Weights of a small transformer language model: 520M tokens.
Each number is 50 + 10 x the weight over its row's rms, rounded and kept within 0 to 99. Layers, rows and columns count from 0. The size before them is the row's rms in percent of the matrix's.

# q: layer 8 attention query, 384x384, rms 0.0615, rows 233-249, columns 96-191
# k: layer 8 attention key, 384x384, rms 0.055, rows 233-248, columns 96-191
q233 128:49 63 43 47 51 35 59 54 61 59 59 60 58 42 43 61 58 33 59 53 44 42 54 40 59 29 55 47 64 66 46 56 54 39 40 40 49 30 61 67 51 73 71 38 69 50 53 61 45 51 55 63 40 33 53 52 54 57 53 54 58 49 63 45 55 31 44 51 48 41 50 46 27 50 39 56 50 54 46 28 52 53 61 69 69 58 65 41 52 47 55 44 42 47 36 47
k233 117:56 57 43 72 35 63 60 61 51 50 55 44 44 59 53 48 55 50 76 55 49 69 52 53 22 56 42 50 45 38 65 50 40 54 49 58 41 48 48 52 35 58 48 35 47 53 54 65 62 52 63 42 51 32 45 58 55 64 60 54 50 56 48 59 42 54 59 63 44 54 58 55 48 52 68 71 46 52 51 52 51 47 40 48 30 44 42 59 32 36 50 52 57 39 35 53
q234 131:57 42 48 50 28 30 53 53 42 58 39 41 64 41 63 37 52 73 32 59 50 43 59 63 49 58 47 63 55 49 46 40 35 65 46 54 56 50 50 53 60 54 52 46 56 61 59 46 38 65 67 55 53 52 50 45 41 51 65 61 47 42 60 44 65 35 50 48 48 48 58 52 45 54 50 56 54 55 48 37 46 53 35 70 43 46 53 69 45 44 36 46 62 35 57 44
k234 112:30 58 53 46 31 43 51 61 58 66 64 52 48 61 49 73 53 38 47 45 44 47 68 59 50 42 52 57 63 58 52 42 42 41 62 59 54 47 52 58 66 56 54 55 57 62 63 64 49 64 46 55 39 50 50 55 45 59 38 51 40 55 39 48 61 54 54 56 33 57 40 46 63 52 60 55 39 49 49 55 54 61 42 62 43 40 62 46 38 39 50 68 33 44 48 44
q235 135:64 38 55 60 70 62 52 42 54 47 53 37 36 50 64 64 40 48 54 43 40 53 46 49 47 55 51 59 51 53 38 24 57 37 48 42 31 44 56 47 58 63 61 56 78 51 24 72 46 53 49 48 53 47 68 68 49 48 57 54 53 49 35 57 55 38 53 56 46 57 61 55 39 46 66 62 49 48 49 60 54 34 27 47 56 55 31 38 43 36 45 34 44 49 54 58
k235 121:54 28 59 39 62 49 51 39 60 61 44 58 51 50 55 56 46 48 54 64 29 56 57 34 40 55 59 47 60 36 65 26 35 59 45 57 35 45 50 35 41 48 50 51 54 42 41 57 46 33 33 47 45 56 72 55 69 45 53 40 45 58 49 56 52 47 51 44 43 64 44 79 44 60 50 51 62 60 40 66 35 19 41 57 47 41 49 54 47 41 59 58 61 62 50 62
q236 138:31 67 27 33 84 37 59 57 43 49 39 49 49 49 66 51 46 66 61 45 39 48 63 42 43 38 39 36 45 54 45 54 45 63 56 53 63 47 43 61 53 43 45 54 52 60 50 43 58 58 39 66 54 39 58 40 56 48 44 59 48 51 57 44 52 64 45 60 50 53 53 54 66 74 38 52 30 41 27 53 47 38 63 37 52 38 43 46 58 46 43 56 51 57 57 70
k236 118:56 37 39 39 58 44 61 54 44 48 31 54 47 45 46 65 45 36 44 53 52 41 50 34 74 54 39 47 47 37 47 61 42 53 59 50 54 57 56 51 67 36 52 21 83 73 56 50 40 63 48 54 60 49 53 59 45 60 49 35 56 48 66 52 61 56 54 69 56 48 36 61 53 53 45 34 34 48 54 49 56 59 43 55 67 54 40 31 53 63 53 48 58 46 64 33
q237 141:55 58 64 32 56 51 53 47 62 57 64 63 41 47 50 62 46 54 64 63 51 48 60 43 53 41 46 53 42 47 51 46 46 27 35 48 60 32 55 57 57 56 60 65 69 57 61 45 41 68 47 35 53 45 46 59 46 45 52 48 43 52 40 53 57 25 60 47 52 39 41 54 43 51 70 62 41 58 49 45 53 35 52 35 43 59 64 51 61 50 58 55 49 38 48 57
k237 118:44 62 48 44 68 46 66 63 41 60 49 61 59 62 52 59 56 44 46 47 48 47 67 70 40 52 66 55 56 65 49 69 57 51 51 27 36 46 51 48 38 46 46 58 63 52 46 56 39 74 51 45 51 38 55 53 34 58 55 42 43 37 52 45 59 49 53 41 48 63 49 64 54 65 72 46 50 51 42 68 46 37 35 53 51 64 60 50 35 27 67 39 47 31 28 46
q238 131:63 58 39 35 57 43 69 45 53 53 45 69 63 35 59 44 50 38 44 26 66 48 51 47 60 53 54 34 49 56 33 67 52 49 43 63 60 46 41 28 64 58 51 39 69 50 45 40 51 57 58 53 53 35 66 34 60 59 59 43 52 46 52 38 61 53 41 60 40 45 56 61 62 44 49 50 51 51 35 42 49 51 55 45 67 53 81 43 47 36 54 37 54 61 63 45
k238 117:66 57 42 47 67 45 59 57 52 62 51 55 28 47 73 53 52 46 75 58 48 67 48 40 41 52 65 41 24 48 35 65 35 56 57 58 50 53 50 63 46 58 58 35 63 54 62 44 46 53 40 42 48 52 47 37 54 52 50 39 58 44 56 58 52 55 55 57 39 53 54 59 53 63 56 63 47 54 65 43 48 52 42 59 36 52 53 64 57 53 40 49 50 53 41 37
q239 137:51 70 38 58 47 49 61 66 35 53 75 48 43 40 37 47 58 55 34 59 52 52 45 45 46 48 54 24 56 28 59 35 52 44 62 44 53 55 43 52 70 61 44 61 43 42 66 54 62 50 46 53 48 57 52 51 61 34 41 52 63 39 52 45 48 52 36 43 52 41 41 41 31 66 54 26 46 45 39 46 48 38 72 49 37 46 60 61 56 61 43 59 52 55 51 60
k239 099:35 45 58 49 56 31 56 57 33 49 58 48 49 55 58 45 62 41 36 45 51 55 49 57 44 53 45 60 57 47 51 48 56 59 55 31 42 44 56 57 70 33 52 42 65 50 57 58 30 46 72 73 45 73 34 52 42 55 39 63 68 30 52 35 46 56 48 44 32 45 60 38 64 56 49 47 38 48 45 60 54 49 34 49 71 54 45 60 48 65 56 86 46 37 58 44
q240 128:46 51 46 37 41 52 55 43 64 61 60 50 55 47 47 68 47 57 48 64 56 58 44 36 52 48 46 42 36 27 40 59 57 37 51 61 40 37 64 58 48 53 51 64 32 69 44 48 48 47 46 41 55 52 53 62 52 56 33 49 67 61 54 55 49 68 39 69 51 64 53 49 27 50 54 71 55 51 44 51 42 43 55 39 49 52 50 32 63 51 55 32 56 36 66 43
k240 116:74 42 45 60 56 49 42 53 63 40 51 51 67 36 52 48 50 44 51 53 49 47 30 36 53 35 26 41 57 50 40 58 63 48 50 34 52 61 57 51 58 52 55 39 42 37 61 38 51 63 43 37 59 48 49 48 56 33 44 55 57 63 63 49 53 51 36 39 63 47 44 59 41 50 48 47 56 63 49 66 56 40 51 60 59 59 31 73 44 35 34 47 44 39 40 29
q241 143:54 59 49 58 36 41 37 49 48 35 74 43 48 47 55 41 68 74 52 82 65 55 45 40 47 53 54 59 45 47 52 44 44 44 57 51 52 54 45 65 57 54 52 62 46 57 33 88 37 30 51 55 47 46 50 46 50 44 50 57 52 65 34 39 49 62 49 50 52 59 48 56 41 54 72 56 62 51 41 62 39 39 46 68 46 59 46 62 46 38 33 40 36 53 52 41
k241 113:60 49 55 46 33 58 41 46 71 59 68 44 56 64 61 55 47 59 49 54 49 64 42 38 45 59 54 53 39 59 39 41 61 43 48 47 47 51 31 56 52 62 58 51 44 32 60 52 43 50 61 53 50 42 33 62 38 40 59 49 45 57 42 35 55 58 64 52 42 48 54 46 51 46 52 47 38 67 39 64 44 39 40 64 58 52 64 73 40 63 35 69 50 41 37 40
q242 132:55 48 51 49 31 52 45 43 53 47 32 52 55 48 13 56 61 54 52 66 44 41 47 49 32 50 33 49 47 55 62 40 43 39 49 48 62 38 50 53 64 33 47 54 23 53 44 55 50 47 41 46 43 50 44 68 46 55 37 43 38 53 48 85 36 57 54 69 43 63 44 52 66 37 66 56 48 39 49 56 57 44 56 62 37 60 39 37 47 62 51 57 50 43 44 45
k242 114:33 49 58 50 34 51 40 61 43 56 45 64 45 46 37 56 59 58 34 65 51 32 45 47 62 37 59 60 44 50 54 21 49 61 57 38 64 59 66 61 75 44 53 45 44 57 59 67 41 57 53 49 43 49 62 40 41 30 55 58 54 65 70 49 24 70 52 56 65 67 40 52 39 55 44 41 48 58 43 49 43 44 64 26 45 61 52 55 56 55 50 25 48 30 35 53
q243 141:51 30 49 56 41 55 44 50 49 54 65 43 49 58 58 65 36 33 39 68 37 32 50 68 36 58 16 57 47 42 53 29 49 65 43 61 50 46 41 35 52 44 66 55 44 49 57 55 65 55 60 35 72 51 43 53 46 52 65 51 42 52 49 55 43 58 55 27 56 37 51 43 46 45 42 44 41 45 40 47 67 43 55 57 39 51 33 64 50 53 56 53 52 28 37 65
k243 117:26 27 51 51 38 53 49 61 40 51 55 55 63 39 29 60 44 58 63 55 52 48 45 49 47 54 39 77 49 66 55 35 66 18 43 57 46 56 22 46 63 43 40 57 48 54 41 48 60 58 37 46 35 61 41 66 49 56 55 49 35 68 59 57 36 40 56 46 56 62 62 41 41 52 57 51 38 45 56 45 71 44 62 42 60 38 30 43 39 55 26 46 56 41 61 54
q244 142:71 60 57 47 50 62 60 54 61 39 51 51 64 48 54 48 48 61 61 35 49 59 35 61 56 45 56 59 30 23 65 29 67 48 46 43 46 47 60 61 40 51 59 61 69 55 43 46 38 43 33 53 55 41 43 67 39 53 43 37 52 51 45 47 49 35 57 37 59 59 60 55 70 53 45 41 53 52 35 71 39 45 52 51 71 33 64 44 49 38 62 37 40 56 49 48
k244 125:51 62 48 57 55 40 69 39 58 68 39 55 66 57 48 52 56 48 49 55 47 54 57 62 51 55 56 53 47 49 39 40 59 68 56 67 45 31 56 60 37 41 42 61 42 60 59 40 60 43 54 72 56 49 59 37 43 50 41 46 41 62 48 54 42 44 62 53 50 75 45 41 41 63 40 52 59 49 46 58 53 45 32 33 39 44 55 38 37 36 39 48 85 51 37 56
q245 133:49 61 44 53 35 43 63 48 50 57 55 43 67 51 36 60 45 53 58 47 57 69 39 58 66 55 46 49 56 56 60 90 32 46 50 49 35 61 48 52 30 40 49 38 57 47 70 78 57 52 49 63 61 43 40 40 50 49 44 52 50 54 55 63 62 62 50 49 52 54 32 33 44 43 36 54 54 48 50 53 51 57 37 57 34 65 67 54 47 53 44 50 46 56 43 58
k245 116:51 46 50 50 31 51 39 41 51 47 42 55 49 58 43 51 61 40 62 54 51 49 43 54 42 42 39 48 59 60 25 58 48 33 54 58 24 54 47 46 31 81 55 42 43 49 57 51 63 52 55 37 63 31 51 42 60 76 44 45 50 46 51 56 62 55 54 36 49 57 49 66 59 37 44 30 53 64 46 65 70 43 46 35 57 52 61 55 56 61 38 46 76 62 38 60
q246 135:46 75 37 44 52 62 50 42 46 51 65 56 67 66 50 39 55 27 61 53 48 53 35 42 51 41 48 51 36 33 44 40 44 54 52 46 51 54 60 52 42 57 34 57 58 58 48 52 44 45 44 61 47 38 55 42 49 55 63 53 49 64 54 73 50 54 52 56 57 44 58 70 65 58 26 52 52 53 37 51 32 37 69 39 68 64 64 49 49 47 55 45 44 42 52 53
k246 117:68 59 59 51 62 48 53 30 55 52 50 46 52 41 65 56 56 43 55 56 52 53 36 52 47 59 50 37 52 43 40 48 38 64 51 58 34 65 55 48 57 43 54 50 74 45 47 47 59 45 34 52 57 38 37 54 56 38 52 42 49 49 48 70 66 69 56 67 54 52 43 45 41 65 62 56 55 68 25 57 47 43 49 40 61 38 49 57 54 41 41 63 61 50 61 47
q247 132:62 26 50 50 42 49 47 49 47 43 47 59 37 44 63 46 45 54 41 42 41 38 58 62 57 65 55 32 33 59 42 31 51 42 52 58 55 46 46 49 61 68 52 48 44 27 42 55 52 38 51 49 41 65 39 53 45 42 52 38 60 65 55 42 46 32 52 46 43 47 53 72 50 54 67 45 43 60 56 38 33 47 47 35 44 53 48 67 48 44 35 50 46 65 60 33
k247 120:53 43 57 46 54 54 49 50 64 47 47 63 63 73 60 31 51 36 55 62 49 47 52 17 60 48 47 48 53 57 41 45 60 52 37 45 53 38 55 53 49 43 49 48 59 57 45 44 43 44 70 60 40 54 50 53 50 43 57 44 57 45 62 29 42 59 42 32 30 45 47 55 43 50 60 70 52 56 39 53 52 46 49 39 50 58 56 49 62 46 52 42 36 64 45 41
q248 139:39 63 53 42 51 44 57 56 31 48 51 53 31 72 64 67 66 62 36 54 55 56 37 46 61 47 51 60 59 58 25 77 51 55 60 55 62 59 53 55 46 49 47 62 42 50 37 44 40 60 47 40 46 49 58 68 45 51 46 68 51 66 50 63 57 49 44 42 49 46 43 37 52 49 52 52 52 58 59 61 41 58 70 63 39 42 48 45 46 58 61 46 51 54 56 60
k248 116:71 56 47 54 60 49 32 64 43 36 52 53 45 39 46 52 47 62 55 42 53 51 42 51 41 49 58 65 52 52 61 64 47 46 33 51 53 61 36 46 50 65 62 47 47 29 46 55 44 51 38 39 45 57 57 52 40 53 50 56 78 45 29 44 56 43 46 48 58 51 52 50 47 42 48 67 59 60 53 41 49 48 62 46 58 42 57 65 47 41 51 73 47 51 48 52
q249 146:60 39 42 59 49 47 32 56 59 41 58 61 58 46 48 45 65 56 50 45 53 46 57 65 59 38 52 62 65 53 41 44 30 47 51 62 69 64 33 44 44 38 41 41 31 57 40 71 57 45 60 47 51 30 51 57 53 62 59 47 43 36 44 59 46 50 52 55 71 58 45 33 60 44 54 49 42 52 43 51 42 52 35 55 48 47 47 54 40 65 57 45 54 25 37 52